Each number is 128 + 24 x the weight over its row's rms, rounded and kept within 0 to 255. Layers, rows and columns count from 0. The size above them is the row's rms in percent of the matrix's.

# layer 12 MLP gate, 256x64, rms 0.425, rows 0-104, columns 0-63
size [104  96  96 100 101 107  97  94  99  99 104 106  94  92 100 109  99  99 104  99  94  90 100 101  95  95 105 102 102  91  94  94 108 100 105  98  98 102 100 105  99  95 104  87 101  96  98 102  92  99 114  97 106  90 103 101 103 105  94  95 105  93  92  93 103 104 104 100  92  98  95 106  97  91 100 110 102 105 100  97 101  93 107  96 105 103 102  96  96 102 116 112  86  96  94  93 102 122 104  97  95  94  99  99  93]
[[116 151 128 119  78 118 122 154 155 101 115 118 120 109 187 127 134 132 125  95 106  87 122 140  89 108  99 104 137 127 154 102 139  98 100 157 129  98 126 125 123 118 153 125 117 120 136 111 106 100 162 118 134 160 114 120 104 134 105 155 137  85 104 204]
 [115 115 146 128 138 123  87 139 107 159 127 111 168 124 140 122 134  99 130 115 180 176 140 118 123 104 140 150 138  71 138 163  92 105 144 132 108 106 119 149  98 107  78  91 168 124 134 100 114 154 118 158 128 115 118 105 150 180 100 140 123 123 150 113]
 [161 169 118 142 110 109 131 144  71 157 140 138 127 122 134 147 115 139 170 137 180 100 127 135 173 133 101 115 196 117 119  74 123 105 169 117 121 121 122 127 107  98 147 131 156 134 120  79 132 119 109 153 124 140 120 119 108 101 116 117 125  99 108 117]
 [151 133 131 167  99 135  86 124 174 161 115 157 120 118 138 158 109 138 136  70 126 149 145 138 105 156 145 100 118 110  83 121 162 109 124 121 147 113 135 143  70 157 163 129 162 118 100  97 155 122  94 143 117 106 123 123  98 141 109 112 139 103 102 109]
 [148 114 177 106  93  97 124 147 165  83 130 149 131 123 121 159 121 108 138 124 123  98 177 142 161 194 154 126 136 143 122 110 100 113 151 146 143 104 147  96 142 119 116 166  98 143 124  90 117 114 154 114 115 144 150 160 136 167 137 146 109 103 119 114]
 [109 135 174 125 131 131  78  92 156 171  68 120 141 103 142 107 134 150 167 134 107 137 125 152 119 122 136 133 137 123 127 158 128 102 152 101 124 118 138 124  93 124 124 158 136 136 112  95 111 105 138 136 111 134  99 106  63 143 190 128 133  89 127 117]
 [128 101 138 123 144 108 127 159  94 123 114 151 144 132 127 114 107 144 101 124 110 157 124 156 180 190 180 126 159 142 139 120 139 142 191 118  99 143 138  88 130 116 159 112 126 124 112 112 101  87 119 143  78 135 118 124 107 153  94 105 142 122 111 146]
 [137 128 178 168 110 155 138  76 145 115 164 174 162 110 101 133  93 135 130 144  82 140 124 145 110 129 124 148 141 132 179 141 135 140 142  83 150 155 142 118 101 130  96 104 101 158 135 123 124 138 122 122  92 139  98 117 110 141  86 131 153 103 139 101]
 [142 155 117 114 153 122 107 187 138 135  89 106 132 131 126 134 119 176  97 162 123 106 157 165 118 154  76 115 156 125 145 166 170 131 154 109 123 109 164 156 151 102 169 147 145 107 123 169 144 120 119 105 135 135 155 132 113 124 142 100 103 138 157 124]
 [152 156  98 109 118 105 139 110 142 158 103  88 136 132 139 145 157 150 130 129 120 131 183 116 173 120 181 122 144 144  86 142 112 162 120 104 124 102 167  89 138 131 118 162 108 150 138 150 131 135 107 149 127 165 172 127 100 158 151 141 109  89 142 129]
 [144 107  90 134 123 104  93 114 115 120 151 118 142 112 120 144 152 183 139 105 127 111 125 115  98 121 141 124 110 128 105  91 138 120 114 130 168 132 191 128  88  82 107 141 127 127 165  90 112 135 163  93 146 163 156 156 160 111  95 117 101 106 136 114]
 [126 113 111 186 158 139 145 110  90 129 143  89 154 131  89  82 130 146 125 111 171 132 133 110 172 132 125 124 141 131 130 140 178 110 148  80 141 101 102 103 167 115 124 123 119 104 112 143 109 127 114  98  96 142 159 150 112 118 136 131 176  91 124 137]
 [125 143 156 151 140 120 146 137 122 121 167 105 175 127 141 100 124 122 130 139 119  95  89 184 119 136 107 145 152 107 119 117 167 167  92 135 142 130 146 147 115 113 168 128 148 125 148 111  98  84  98 128  73 138 129 184 108 150 139 128 139 126 166 115]
 [ 72 119 173 149 138 177 102 119 138 137 142 105 139 128 126 155 127 145 120  93 142 137 122 165 119 129 152 116 123  81 154 140 119  98 154 147 168 144 156 130 136 120 132 130  96 168 128 128  96 156 176  99 123 111 102 114  88 142 103 131  85 109 133 100]
 [117 115 163 104 119 139 100 139 126 108 109 136 118 123 126 127  96 136 124 110 136 144 153 207 147 156 159 132 117  85 119 113 136 113 123 136  98 117 122 156 108  85  88 129 143 130 106 124 101 105 166 161 119 126 130 161 123 145 103 119 200 153  93 126]
 [141 126 121 106 120 128 140 170  99 164  76 143 168 180 135 141 152 123 146 128 122 173 150 123 133 126 161 127 137 168 138 140 107 130 176 134 120 100 142  89  92 126 135 125 134 131 103 122 120 121  83 150  99 155 175 138 105 147 115 144 166 116 133  93]
 [180 117 144 124 133 157 120 140 142 112 144 161  99 124 116 148  73 141 112 110 134 128  92 137 127 103 123 134 111 143  81 163 150 110 153 119 176 157 153 158 144 135  76 147 106 127 111 165 109 141 136 140 141 116 145 101 139 183  99 140  98 148 146 108]
 [120  95 171 144 128 129 130  98 164 103 115 153 110 129 151 120 115 158 121  99 143 163 104 112 113 138 141 114 156 158 165 145  86  83 121  98 135 148 105 114 101 146 132 142 109 166 113 144 123 134  91  97 109  60 153 160 119  92 133 128 137 147 124 107]
 [112  86 146 127 121 141 126 101 141 147 109  95 135 159 115 156 119  96 119 108 152 146 112  82 144 150 153  83 116 114  67 116 151 123 125  94 184  96 177  94 113 150 146 154 166 113 105 119 117 127 127 133 113 109 112 127  98 114 116 138 116 118 143  97]
 [ 90 124 134 161 145 142 123 122 127 137 136  75 152 118 165 113 141 140 141 132 161 132 135  75 147 125  62 128 127 105 115 152 183 143 128 137 201 136 147 118 115 151 112  99 128 148 128 138 153 124 156 115 107 135 111 122 125  96 166 119 104  94 122 131]
 [102 140 118 154 162 101 167 126  83 114 146 149 110 115 154 131 144 151 131 125 123 143 127 122 152  98 135 153 160  85 118  89 137 133 188 117 150 174 148 127 117 153 108 146 129 114 180 173 132 122 106 136  90 132 146  97 127 151 151 139 170 126 134 149]
 [127 142 144 130 137  98 103 115  99 116 149 136 136 102 123 118  92 125 130 119  77 147 123 106 125 150 143 118 195 129 127 142 108 123 157 127 112 132  98 123 162 149  87 129 143 126  98 113  74 120 122 121 103  74 105 107 101 158 109 111 118  94 189 138]
 [111 124 105 116 122 133 146  95 147  98 131 129 127 159 176 145 129 145 121  87 160 113 141 152  97 177  89  98  98 107 135 133 128 120 188 148 150 128 130 144 189 115 172 143 150 117 133 101 118 126 107 113 140 103  95 114  92 137 143 144 137 134 118  96]
 [131 130 123 173  91 156 105 113 131 126 119 145 162 161  99 143 114 177 164 151 149 155 121 121 144 144 106 110 121 116 141  84 151  98 158 122 117 149 144 101 119 113 135 106 154 175 135  92 149 106 143 170 126 160 162 112 161 146 140 151 115 162  95 114]
 [134 147 143 100 134 143 106 117 124 103 123 109 132 170 132 113 141 182 125 167 144  78 120 120 103  86 101 122 125 136 145  98 104 105 111 187 152 112 130 141 136  65 120 138 134 152 164 131 100 172 131 118  97 134 151 145 101 132 100 123 146 114 147 104]
 [158 129 168 136  98  99 127 130 162 115 110 118 146  98 133 176  89 135 163 126 112 114 150 141  95 138 135 161 150 136 117 165 136 114 111 152 154 138 118  95 136 111 134 145 141 190 146 143 128 116 101 122 121  67 124 178 144 117 135 160 138 145 103 159]
 [120  94 109 119 130  98 100 148 109 168 102 114 175 156 115 118 113 158 100 151 146 157 159 130 151 153 147 132 116 120 122 115 135 117 127 146 105  67 152 125 104 113  80 112 136 103 164 124  98 119 154  71 125 117 175 137 141 145 138 136 150 139 160 110]
 [184 105 123 107 131 134 121 128 125 157 135 110 118 121 122 172  76 140 102 137 160 149 165  97 112 158 124 107 141 104 103 106 169 134 138 131 136 127 137  74 132 112 161 125 132 168 112 108 114 156 136 150 108 113 158 161 128  86  67 121 120 129 123 131]
 [118 118  96 153 156 129  79 114 135 121 159 134 126 163 165 120 105 120 107 117 139 111 126  79 109 152 127 136 122 148 137 171 150 132 121 109 141 127 126 131 101 109 121 107 106 198 123 151 134 103 114 111 117 151 150 193  98 120  85 120 156 168 134 119]
 [135 121  69 143 141  84 115  69 153 158 145 125 133 132 132 170 109 143 176  99  94 112 170 146 138 134  98 125 123 101 139 138  95 132  77 146 147 141 108 106 144 130 130 111 109 138 126 100  91 113 131 109  78 123 135 138 115 132 105 126 167 106 127 127]
 [119 104 154 154 141 104  97  66 142 119 121 100 153 126 106 126 160 169 132  87 148 134 118 141 126 160 141 139 143 157 119  96 188 145 142 154 129 137 123 128  98  99  90 121  89 127 119 124 132 125 118 113 145 152 161 137 101  74 132 152  90 121 106 110]
 [ 96 126 134 123 135 125 143 125  95 112 119  93 180 160 101 166  89 159 128 140  90 120 113 129 150 170  97 135  95 100 158 145  83 142 129 125 117 128 148 137 149 118 106  84 142  97 147 136 110  91 170 103 113 117 142 131 135 148 114 137 132 158  80 144]
 [ 99 103  85 133 127  68 143 117 142 109 141 116 127 127 157 144  94 179 126 112 119 149 122 124 120 143 127 105 144 151 102 135 125 121 111 110 114 174 134 111 149 108 128 179 116 108 116 129 140 136  78 110 106 116 140 191  69 107 147 121 121 112 140 107]
 [164 128 140 116 125 204 113 144 144 130 116 177 104 152 117 147 113 122 132 112 103 121 125 133 181 106 117 119 138 160 115 115 138 122 125  89 117 148 104 138 150 112 127 126 168 105 136 168  72 156 121 123 100 137 104 107 126  99 122 135 150  71 148 128]
 [117 143 143 108 121 119  82 114 156 159 155  85 113 163 136  98 123 126 121 133 140 135 168 144 102 157 115 133 139 124 132 138 118  81 144 103 158 111 122  94 172 131 146 118  82 134 148 129 116 103 122 112 108  62  82 109 118 114  98 130  97 153 140 100]
 [117 141 133 168 157 114 127  97 117 137 176 137 149 151 118 166 117 119 137 126 114 152  98 117 142 129 168 128 120  95 129 139 159  96 159  47  97 161 110 143 119 113 170 191 147 111 122 135 129 126 123 144 157 114 139 142 126 154 131 150 110 141 143 112]
 [ 70 132 102 159  88 109 135 145 107 104 135 123 149 131 123 145 138 178 150 131 120 143 194 150 149 160 134 146 135  88 149 125 145 111 169 125 116 123 155 130 126 151 132 130 138 125 212 130 109 112 153 108 157 130 134 100 135 110 133 136 145 139 108 136]
 [127 129  98 133 105  84 118 136 168 155 147 113 125 108  84 124 121 140 132 108 134 182 137 113  97  97 148 130 162 139 156 132 132 134 102 122 134  93 136 131 163  89 151 192 115 164 143 151 124 164 141 113 122 144 141 144 108 115 120 120 133 191 145 101]
 [142 113 166 131 125 132 146 116 133 112 111 165 161 147 137 117 156 104  87 107 118 116 117 134 156 107 115 102 143 127 141 114  99 139 133 108 126 110 196 115 157  73 150 128 132 150  82 130 101 128 166 121 121 125 194 131 154 135 117 108 118 144 180 132]
 [180  85 135 117  94 159 140 137 128 126 109  85 149 162 130 173 172 157 154 115 135 125 144 128 121 125 163 104 116  66 135 120 133  79 138 160 124 117 122 130 125 102 104 160 167 125  98 125 139 147 152 141 129 131 154  93 158 111 142 135 137 125 112 104]
 [119  74  82 126 148 125 141 153 124 121 112 142 150 141 128 127  94 160 153 134 108 131 131  74 140 142 106 141 164 151 111 150 144 122 155 115 147 166  88  96 118 121 113 111 126  94 140 117 126 175  90 140  99 137 132  98 156 168 131 142 109  80 152 108]
 [ 98 168 133 146 130 121 129 124 130 111 119 125 156 145 115 158 126 140 177 121 113 136 130 141 104 125 139 108 148 110 121 154 137 138 147 126 147 140 190 108 130 113 151 174 125 100 106 105 161 139  66 183  98 122 165 117  88 119  97 140 114 158 103 158]
 [125  83 129 105 139  82 116 121 136 127 145 125 107 124 166 140  89 141 153 119 109 117 135 119 153 171 138 114 121 116  87 110 109 108 145 100 104 152 182 107 119 103 120  65 124 121 124 110 153  92 136 135 130 109 166  96 160 147 125 156 144 148  93 159]
 [103 105 110 161 135 171 100 116 144 107 126 126 100 137 148 161 110 120 182 134 115 143 159 111 147 123 142 141 159  91 164 119 152  75 137 187  94 147 161 132 109 117 116 125 141 156  93 122 116 147 117 104 116 103 107 141 169  99 103 120 141 129 109 109]
 [ 96 152 120 139  56 116 102 144 138 109 152 117 124 173  94 134 134 116 115 119 152 118 177 132 137 130  87 126 105 105 149 109 125 102 190 112 133 159 123 133 101 137 144 122 148  96 161 142  97 108  84 146 131 127 132 119  96 140 129  88 145 133 101 149]
 [163 116  83 133  94 147 143 123 113 152 143 134  97 107 146 168 109 144 150 104  87 123 147  90 145 134 122 143 153  90 133 133 111 104 125 153 163 161 133  79 136  87 134 103 169 119  80 121  95 151 155 102 120  90 122 105 148 100 120 110 126 120 133 126]
 [ 91 115 116 158 180 159 134 128 123 136 138 127 119 124 127 133 114  97 100 132 163  94 141 117 114 139 113 111 128  94  81 146 163 118 139 108 186  93  97  93 158 135 105 142 105 142 111  92 138 163 114 146 116 155 119 109 173 121 132  88 107  97 127 138]
 [156 127 157 172 111 140 130 133 136 144 136 116 141 127  94  90  93 160 132  90  86 108 112  89 139 119 123 150 115 146 101 140 102 110 107 106 173 136  84 116 121 139 105 109 120 105 124 110  83 142 114 104 125 140 148 103 160 155 124 148 108  74 142  84]
 [157 141 149 148 155 134 111 118 125 130 117  88 138 117 155 135 126 114 142 115 143 127 137  80 118 124  87 139 177 113 164 147 110 102 122 163 122  87 116 105 130 120 125 160  87 121 123 102  98 119 108 171 106  48 122 120  95 144 133 107 156 148 136 116]
 [125 151 141 129 141 135 126 158 156 109 140 139 162 127  85 142  69 122 177 158 122  78 118 100 149 136 151 164 118 137 132 158 127  90 154 138 150 121 112 124 131 107  82 144 143 157 170 143  97 115 141 117 150  92 108 141 149  93 127 134 156 119  93 144]
 [140 143 136  95 114 114 127 117  80 175 108 104 119 153 132 135  99 140 145  94 129 142  94  88  80 154  81 153  87 167 103 163  83 127 124 110 137 111 105 106 110  93  95 158 108 163 153 126 121 105 108 108 109 146 126 123 126 113 129 132 145 138 128 134]
 [158 125  57 147 117  98 113 123 161 140 110 145 173 121 105 141  95 138 147  98 113 155 147 153 152 167 166 117 139 148 128 120 155 118 156  81 146 141 135 127 174 122 128 100  98 120 146 119 140 102  87 121 123 143 120 134 116 151 123 142 182 152 136 120]
 [199 117  95 126 126 151  93  87 166 122 120 154 154 128 139 134  83 104 156 133 150 144 145 125 142 117 122 117 128 117 112 105 113 145 154 143 139 110 115 163 156 120 110 102 136 140 167 129 104 100 127 120  75  92 116 143 152 130 121 145 173 119 170 155]
 [142 129 111  87  92 104 158 135 107 127 111 140 142 131 122 116 130 159 149 111  80 124 193 142 143 107 122 149  94 124 196 130 122 141 133 117 127 136 161 102 150  80 114 158 121 140 101 155 125 137 109 137  66 146 155 120 131 134  99 156 123 128 109 124]
 [138 113 107 174 113 139 131 154  68 152  73 171 126 123 144 147 117 103  93 106 138 127 137 151 122 147 133 129 168 106 148 120 114 102 134  96 176 133 120 130 129 117 138 125  94 114 167 106 151 118  89 112  92  90 123 130 110 111 107 174 132 103 112 123]
 [122 146 152 106 114  99 109 187  99 156 141 143 129 122 130 132 143 126 142 104 103 156 102 105 127 160 153  82  92 134 141 113 175 119 141  99 116 102 151 156 146 105 126 169 119 131 112 139  92  80 135 163 140 143 150 161 139 116  93 134 114 113 169 104]
 [139 120 112 137  99  88 133 128 101 107 138 124 121 144 129 119 110 145 183 120  90 143 179 113 121 121  81 102 116 105 149 101 116 128 140 122  90 111 152 151 121 153 164 118 167 107 147 105  90  89 164 151 147 112  98 125  81 108 120 136 101 159 110 138]
 [103 146 131 147  95 147 115 146 169 118 119 142 161 133  99 136 107  84 134 149 124  75 126 141 122  85 112 167 137 144 120 111 115  85 162 132 125 134 119 107 138 110 108 122 112 173 110 117 105 145 104  98 100  96 182 158 110 121  99 161 159 151 140 121]
 [143 125 162  79 126 181  93 138 151 117 161 159 109 126 107 162 108 131 100 161 125 128 125 107 104 110  89 122 159 110 147 144 138 137  77 125 122 138 135 140 157  79 127 169 138 129 106 140  90 128 121 149 109 132 154 121 148  75 139 139 160 111 104 120]
 [147 125 108 111 160 138 129 134 111 158  85  89 125 113 113 118  78 151 130 107 103 143 106 118 133 113 145 125  98  87 160 123 184 162 126 125 139 112 162 146 120 139 127 105  96 127  99 176 109 124 140 117 164  97 161 149 100 147 119 141 133 144 177 159]
 [124 121 152 133 159  98  96 105 136 159 113 144 143 155 125 137 120 108 136 101 140 112 114 119 128 118 125 103 153 146 162 130 157 138 156 107 124  72 115  99  99 179 148 142 204 111 101 130  89 135 144 121  84 143 155 148 129 111 140 117 145 123 142  82]
 [119 164 123 118 108 116 114  95 127  85 115 140 155 147 130  91 107 129 130 130  93 119 115 121 176 130 153  81 145 142 123 137 139 121 134 104  97 121 103 159 135 119 133 176 138 107 140 137 114 139 115 132 110 166 141 141  99  66 135 168 185 162 149 153]
 [ 99 101 116 139 112 114 125 109  94 160 117  95 143 130 126 114 124 143  92 111 146 156 115 127 111 112 132 125 124 128 107 160 124 101 120 103  81 145 119 128  54  91 145 150  96  88 174 151 125 117 113 103 129 143 166 140  69 138 120 147  94 132 132 114]
 [144 122 144 143 161 106 128 140 156 123 170  87 139  89 126 129 110 130 148  94 133 136  60 170  88 167 140 129 154  74 120 126 125 145 134 107 120 154 118 118 112  99  91 106 175 135 110 148 111 130 100 117 111  96 163 155 141 117 128 121 148 129 116 128]
 [113 161 160 171 110 159  91  92 126 158 119 148 135 125 139 123 110 162 148 156 114 165 148 117 154 119 123  77 150 134 140 159 153  85 122  67 126  91 105 163 129 154 129 133  92 107 146 138  98 129 140 108 116 141 124 104 149  96 112 150 114 117 116 129]
 [143 106 119 111  98 146 116 122 126 117 165 129 124 122 133 161 101 116 120 131 131 133 160 137 121 130 121 138 148 149 175 154 150 116 170 153 104 161 102 163  84 142 126  94 174 163 139 139  91 171  69 127 111 135 132  83 114 106 157 150  99 112 128 116]
 [142 118 179 148 113 104 127  92 139 130 180 114  95 100 148  91 107 142 122 116 122  69 115 142 142 146 116 108 145 128 134 168 108 144 104 115 146 120 121 118 168 101 122 138 138 106  89 112  80 102 149 146  92 145 121 103 182 117 121 113 121 115 101 129]
 [149 172 171 115 111 161 142 126 152 113 161  90 144 190 107 134 103 128 115 136 122 142 151 169 103 119 126 139 144 115 117 116 123 100 155 140 141 139 151 139 116 123 126  98  95 137 152  88 157 126 109  97 145 115 118 172 152  82 164 125 136 142 174 135]
 [159  78 123 139 132 133 135 126 155 128 172 127 127  59 128 122 115 141 104  83 115  96 114 143 164 109 103 121 156 122 168 109 121 124 166 115 139 103 150 130 124 149 133 142 150 151  95 150 135 176 136 155 141 131 165 136 114 114 133 164 158 106 115 172]
 [ 95 125 129 149 170 131 116  94  99 104  96  87 162 164 168 138 141 158 127  72 154 121 111 157 120 153 116 114 110 122 138 133 113  87 137 175  98 157 125 128 127 100 114 111 110 118 125 102 162 126 138  96 125 155 123 162 126 174 108 131 115 143 117  98]
 [126 163 110  84 123 117  88 133 132 126 104 151 123 161 106 128  99 136 176 127 133 115 142 114 123 152 138  80 104 139 120 117 164  97 145 122 137 145 107 136 179 116 164 114 159 111 144  93  91  82 131 164 145 142 138 119 136 152 154 159  76 114 131 141]
 [123 131 105 143 119 138 103 115 158  98 130 149 152 106 167 149 108 106 102  56 124 131 146  97 139  90 148  84 150 145 147 115 176 126 120 123 127 109 125 139 126 136 155 131 131 136 112 124 103 119 145  62  88  94 108 145 128 114 109 148 171 127 115 153]
 [ 81 123  93 115 122 131 130 143 145 153 149 112 125 114 126 130 103 120 116  96 143 131 155 115 178 121 146 158 146 111 172 122 102 119 129 114 134 142 166 147 134  70 109 189 172 113 123  99  96 142 106 129 125 123 135 135  93 138  79 108 115  97 162 125]
 [120 124 156  66 100  98  92 107 132 156 132  99 157 114 146 132 113 149  84 122 101 100 169 126  93 108 117 145 123 135 134 102 119 132 131 167 173  90 132 117 133 106 176  91 128 136 136  98  72 112 140 107 148 153 139 111 148 113 116 122 121 145 129 110]
 [129 128 150 133 108 120  97 113  56 156  93 166 138 136 119 168 113 160 140  93  93 118 116 111 131 116  90 127 150 113 123 110 139 148  97 123  98 158 132  99  89  87 163 130 141 144 120 110 134 100 120 108 108 165 118  79 122 143 133 141 158 138 137 152]
 [ 95 115 160 134 123 150 110 123 139 102 153 149 145 136 110 202 131 151 126 123 122 142 164 162 120 179 144 112 142 147 143 141 172 120 174 165 166 132 177 133 164 126 125 165 121 122 166 133 134 143 158 123 119 133 126 129 135 176 114 122 120 110 143 109]
 [116 102 127 102  92  96 184 112 122 129 140  87 165 134 117 146 115 133 118 115 109  78 100 134 144 126 141 119 124 125 135 130 151  68 125 100 132 110 100 122 105  97 104  69 128 176 165 108 114 132 159  86 149 133 147 122 120 102 128 101 132 122 127 114]
 [123 117 177 146  87 153 152 169 134 123 148 141  94 164 145  84 108 114 106 123 132 177 121 152 109 122  99 142 158 151 132  94 151 111 156 131 132  95  91 109 146 134 105 122 130  91 122  95 106 160 121 128  83 109 124 107 156  94 150 138 117 159 139 119]
 [121 158 110 108 136 132 110 125  82  95 139 125 124 116  96 158 139 109 113 126  86 115 124 164 139 163 127 168 132  95 135 121 108 107 160 119  96 133 100  99 127 112  97 140 181 140 135 125 137  82 139 120 131 189 136 147 119  93 141 138  97  73 112 118]
 [142 118 115 170 100 158 122 150 114 186 116 139 102 108 108 153 156 101 147 102 100 141 142  98 102 131  86 121 132  86 111 112 136 112 163  87 134 177 127 113 155 135 121 153 136 112 163 127 121 111 125 114 111 139 157 140 122  80 127 120 110  90  84 134]
 [ 91 118 135 167  93 147 123  98 107 149 105 127 150 137  99 128 137 150 137 135 101 147  99 115 109 153 166  85 131 128 155 154 131  97 137 128  71 131 112 180 107 132 102 147 142 106  66 117 127 154 101 126 133 117  98 125 110 125 145 167 160 112 105 141]
 [111  90 162 140 123 132 110 109 146 166 140 136 121 157 146  95 101 148  93 138 139 131 112 139 100  94 137 133 138 125 112  91  73 127 188 136 165 110 121 161 121 148 111 147 110 140 116 159 127 135 111  99 167 101 155 132 121 132  68 132 122  92 151 123]
 [111 115 147  96  92 138 120 130 140 104 134 102 112 189 119 107  97 142  74 144 130 133 117 148 123 158  94 119  97  96 118 149 105 116 158 161 159 129 152 125  81 132 118 101 126 137 109 116 170 119 127 143 122 125 120 128 113 162 141 160 133 192 115 163]
 [152 128  99 148 127 132 128  95 144 121 130 140 145 134 163  87 112 103 115 108 113  97 124 119 136 183  67 141 133 110 135 166 119 141 100 120 132  97 175 123 153  84 119 179 114  98 144 154  94 114 124 126 148 111 141 181 119 129 154 128 147 157 117 124]
 [138 130 116 119 111 124 128 127 108 160 119 164  96  91 125 155 115 135 118 177 111 161 119 142 126 133 127 124 141 106 123 117 151 134 151 118 136  83 146 133 139 118 153  97 123 145  59 164 115 100 149 142 151 136 154 158 165 100 125 123 170  72 158 168]
 [124 123 168  96 146  84 144 130 136 145 137 151  86 159 113  72 114 114 160 115 156  85 129 129 139 103  87 117 131 125 174 148 131 122 116 127 114  78 121 132 136 119 109 130 100 120 158 115 140 146 117 139 132 138 131  97 183 131  87 108 103  87 157 124]
 [149 134 146 102 128 145 124 106 111 109 131 145 121 108 129 156 110 191 129  98 117 113 128 165 136 112  71 167  93  92 137 137  95 102 105 112  91  97 118 122 138  96  84 131 150 179 142 143 102 150 116 110 118 117 124 136 146 136 164 101 132 122  87 139]
 [144 140 112  93 151 144 127 145 131 166 132 124 135 150 118 134 128 157 127 152 134 113 113 115 143 120 117 169 122 124 135 101 131 127 138  63 136  55 114 103 125 139 132 133 192  97 104 162  97 162 126 157 131 139 158 159 102 116 158 109 147  91 126 109]
 [138 100  97 156 141 158 125 158 138 133 123 120 149 136  90 106 115 114 136 117  86 133 182 162 151 115 138 115 141 110 117 147 157 109 134 136 116 148 102 137 103 109 129 152  89 128 105  89 132 127 109 111 106 164 193 102 116 101 118  64 152 113 139 121]
 [112 138 105 127 130 135 107 104 118 131 124  94 139 149 124 121 131 156 131  75 142 106  91 133 116 129 135 102 122 139 104 178 132 106 111 149 168 140  99  63 138 140 137 131 138 127  87 134 138 157 114  99  95 108 156 155  87 128 123 109 104  62 154 143]
 [ 87 101 153 120 147 113 123 122 139 143 129 148 143 144 123 160 132 159 144 105 130 181  92  90 140  95 119 158 126 101 138 149 138 129 151 124 123 131 123 111 163 101  99 193 115 118 117 124 133 126 132 104 162 123  92 163 156  97  97 158 149 117 168 166]
 [114 123 137 118 171 136 113  83  87 133 139 103 131 113 120 122 163 119 156 105 141  96 106 101 187 180 132 120 142 116 103 130  97  88 142 109 137 111 114 117 103 130  85 129 149 128 127 138 132  98 110 114  87 161 148 133 174 120 105 137 134  86  94 137]
 [112  77 144 133 102 132 130 158 130 138 171 110  79 112 133 169 137 124 112 111 116  95 122 142 135 122 120 123  95  98 138 110 146 132 134 144 137 175 118 139 145 105 124  80 138 174  99 118 135 153 156 112 145 110 100 113 102 108 141 178 129  96 169  88]
 [122 103 119 132 141  99 136 158 118 191 139 129 141 172  87 139 123 175 113 134 107 124  85 131 182 145 127 129 169 142 116 171 118 120 139 104 138 120 114 114 134 170 109 127  86 108 100 148 114 111 125 124  94 132 117 117  97  95 137 117  89 144 137  93]
 [127 114 158 131 129  99  90  69 108 144  96 152 137 147  93 122 131 155 113  80 149 125 138 107 140 123 112  85  93 101 105 127 154 118 148  91 118 128 156 122 104 150  91 118  99 103 158 120 122 121 102 100 113 118 123 145  80 102 167 143 161 144 122 110]
 [135 158 134 150  91 110  99 146 122  93 158 130 163 135  98 135 171 156 118 135 100 139 141 139 142 127 117 161 172 100 136 101 108 133 135 150 145 118 143 115 109 100 134 103 122 159 112 207 109 137 123  85 114 110 159 117 101 108  93 110  99 118 130 108]
 [ 85 113  88 123 106 122 126 118 156 116 144 130 153 122 101 144 101 119 135  94 129  99 106 139 159 150  76 101 132 123 163 112 141  99  98 100 116 111 151 104 162  99 152 142 133 111 163 102 147 131 113  78 149 129 108 154 124 184  96 146 126 104 140 154]
 [159 130 152 126 122 156  95 110 118 102 108 119 143 167  91 159 113 144 129 105 135 144 117 118 115 106 144 114 165 131 168  83  77  82 106 136 148 126 138 187 118 134 195  97 115 148 132 138 139 136 164 130 138 109 101 145 113 160 118 127 136 120 117 142]
 [160 107 182 163 128 104 149 107 151 121 112 129 125 147 153 148  84 158  75 147  91 116 135 178 127 141 130 137 108 164 107 151 138 114 137 177 144 133 119 101 121 152 123  90 111 158 111 137 140 140 134 148 112 120 142 173 126 104  88 142 101 117 118 102]
 [107 125 106 119 128 101 140 138 123 102 130  98 132 120 142 150  94 135  72 148 108 160 128  78 150 121 177 121 131 102 128 150 127 179 144 104 121 136 160 106 145 156 130 155 100 165 150 141  73 140 122 128 112 125 148 143 135 162 145 107 148 153 105 178]
 [ 77  97 117  84 150 145  91 113 136  87 146 133 125 138 114 150 122 151 143 126 119 140 121 142 110 163 114 108  92 145 133 109 129 115 116 139 117 152 137 134 133  52  84 149 112 132 132 167 155  77  97 132 112 153 161 152 150 143 148 128 136 123 108  95]
 [130  86 125 130 140  96 121 109  88 100  97  72 167 126 137 123 106 193 146  94 135 112 144 148 163 114 139 111 115  88  81 122 110 112 127  97 112 119  95 106 133  84 113 117 125 178 140  98 122 136 140 119 140 136 163 106 128 144 120 118 134 138 117 111]
 [120 139 164  88 113 120  72 119 168 122  80 115 110 122 100 119 111 143 134 139 129 152 132  95 141 110 120 101 103  89  98  92 140 136  85  99 156 131 147 142 136  80 132 148 101 161 142 127 122 124 125 133  95  90 154 112 119  90 159 137 117 101 154 139]
 [114 146 137 117 120 129  94 107 145  99 126 129  96 127 164 182 142 148 138 118 149  80 124 132 109 109 134 119 104 132 154 178 125 116 127 111 155 110 145 211 132 140 130 131 132 153 135 168 129 118 108 168 160 154 109 101 167 141 133 139 120  84 120 135]
 [147 117 125 133 116 163 123 138 125 141 119 115  85 125  88 163 106 113 180  88 116 151 127 108 107 132  84 110 116  79 155  76 147 148 116 107 125 156 117 149 120  95 108 102 115 141 102 116 136 100 120 152  72 137 126 151 136 124 128 133 131 106  78 148]]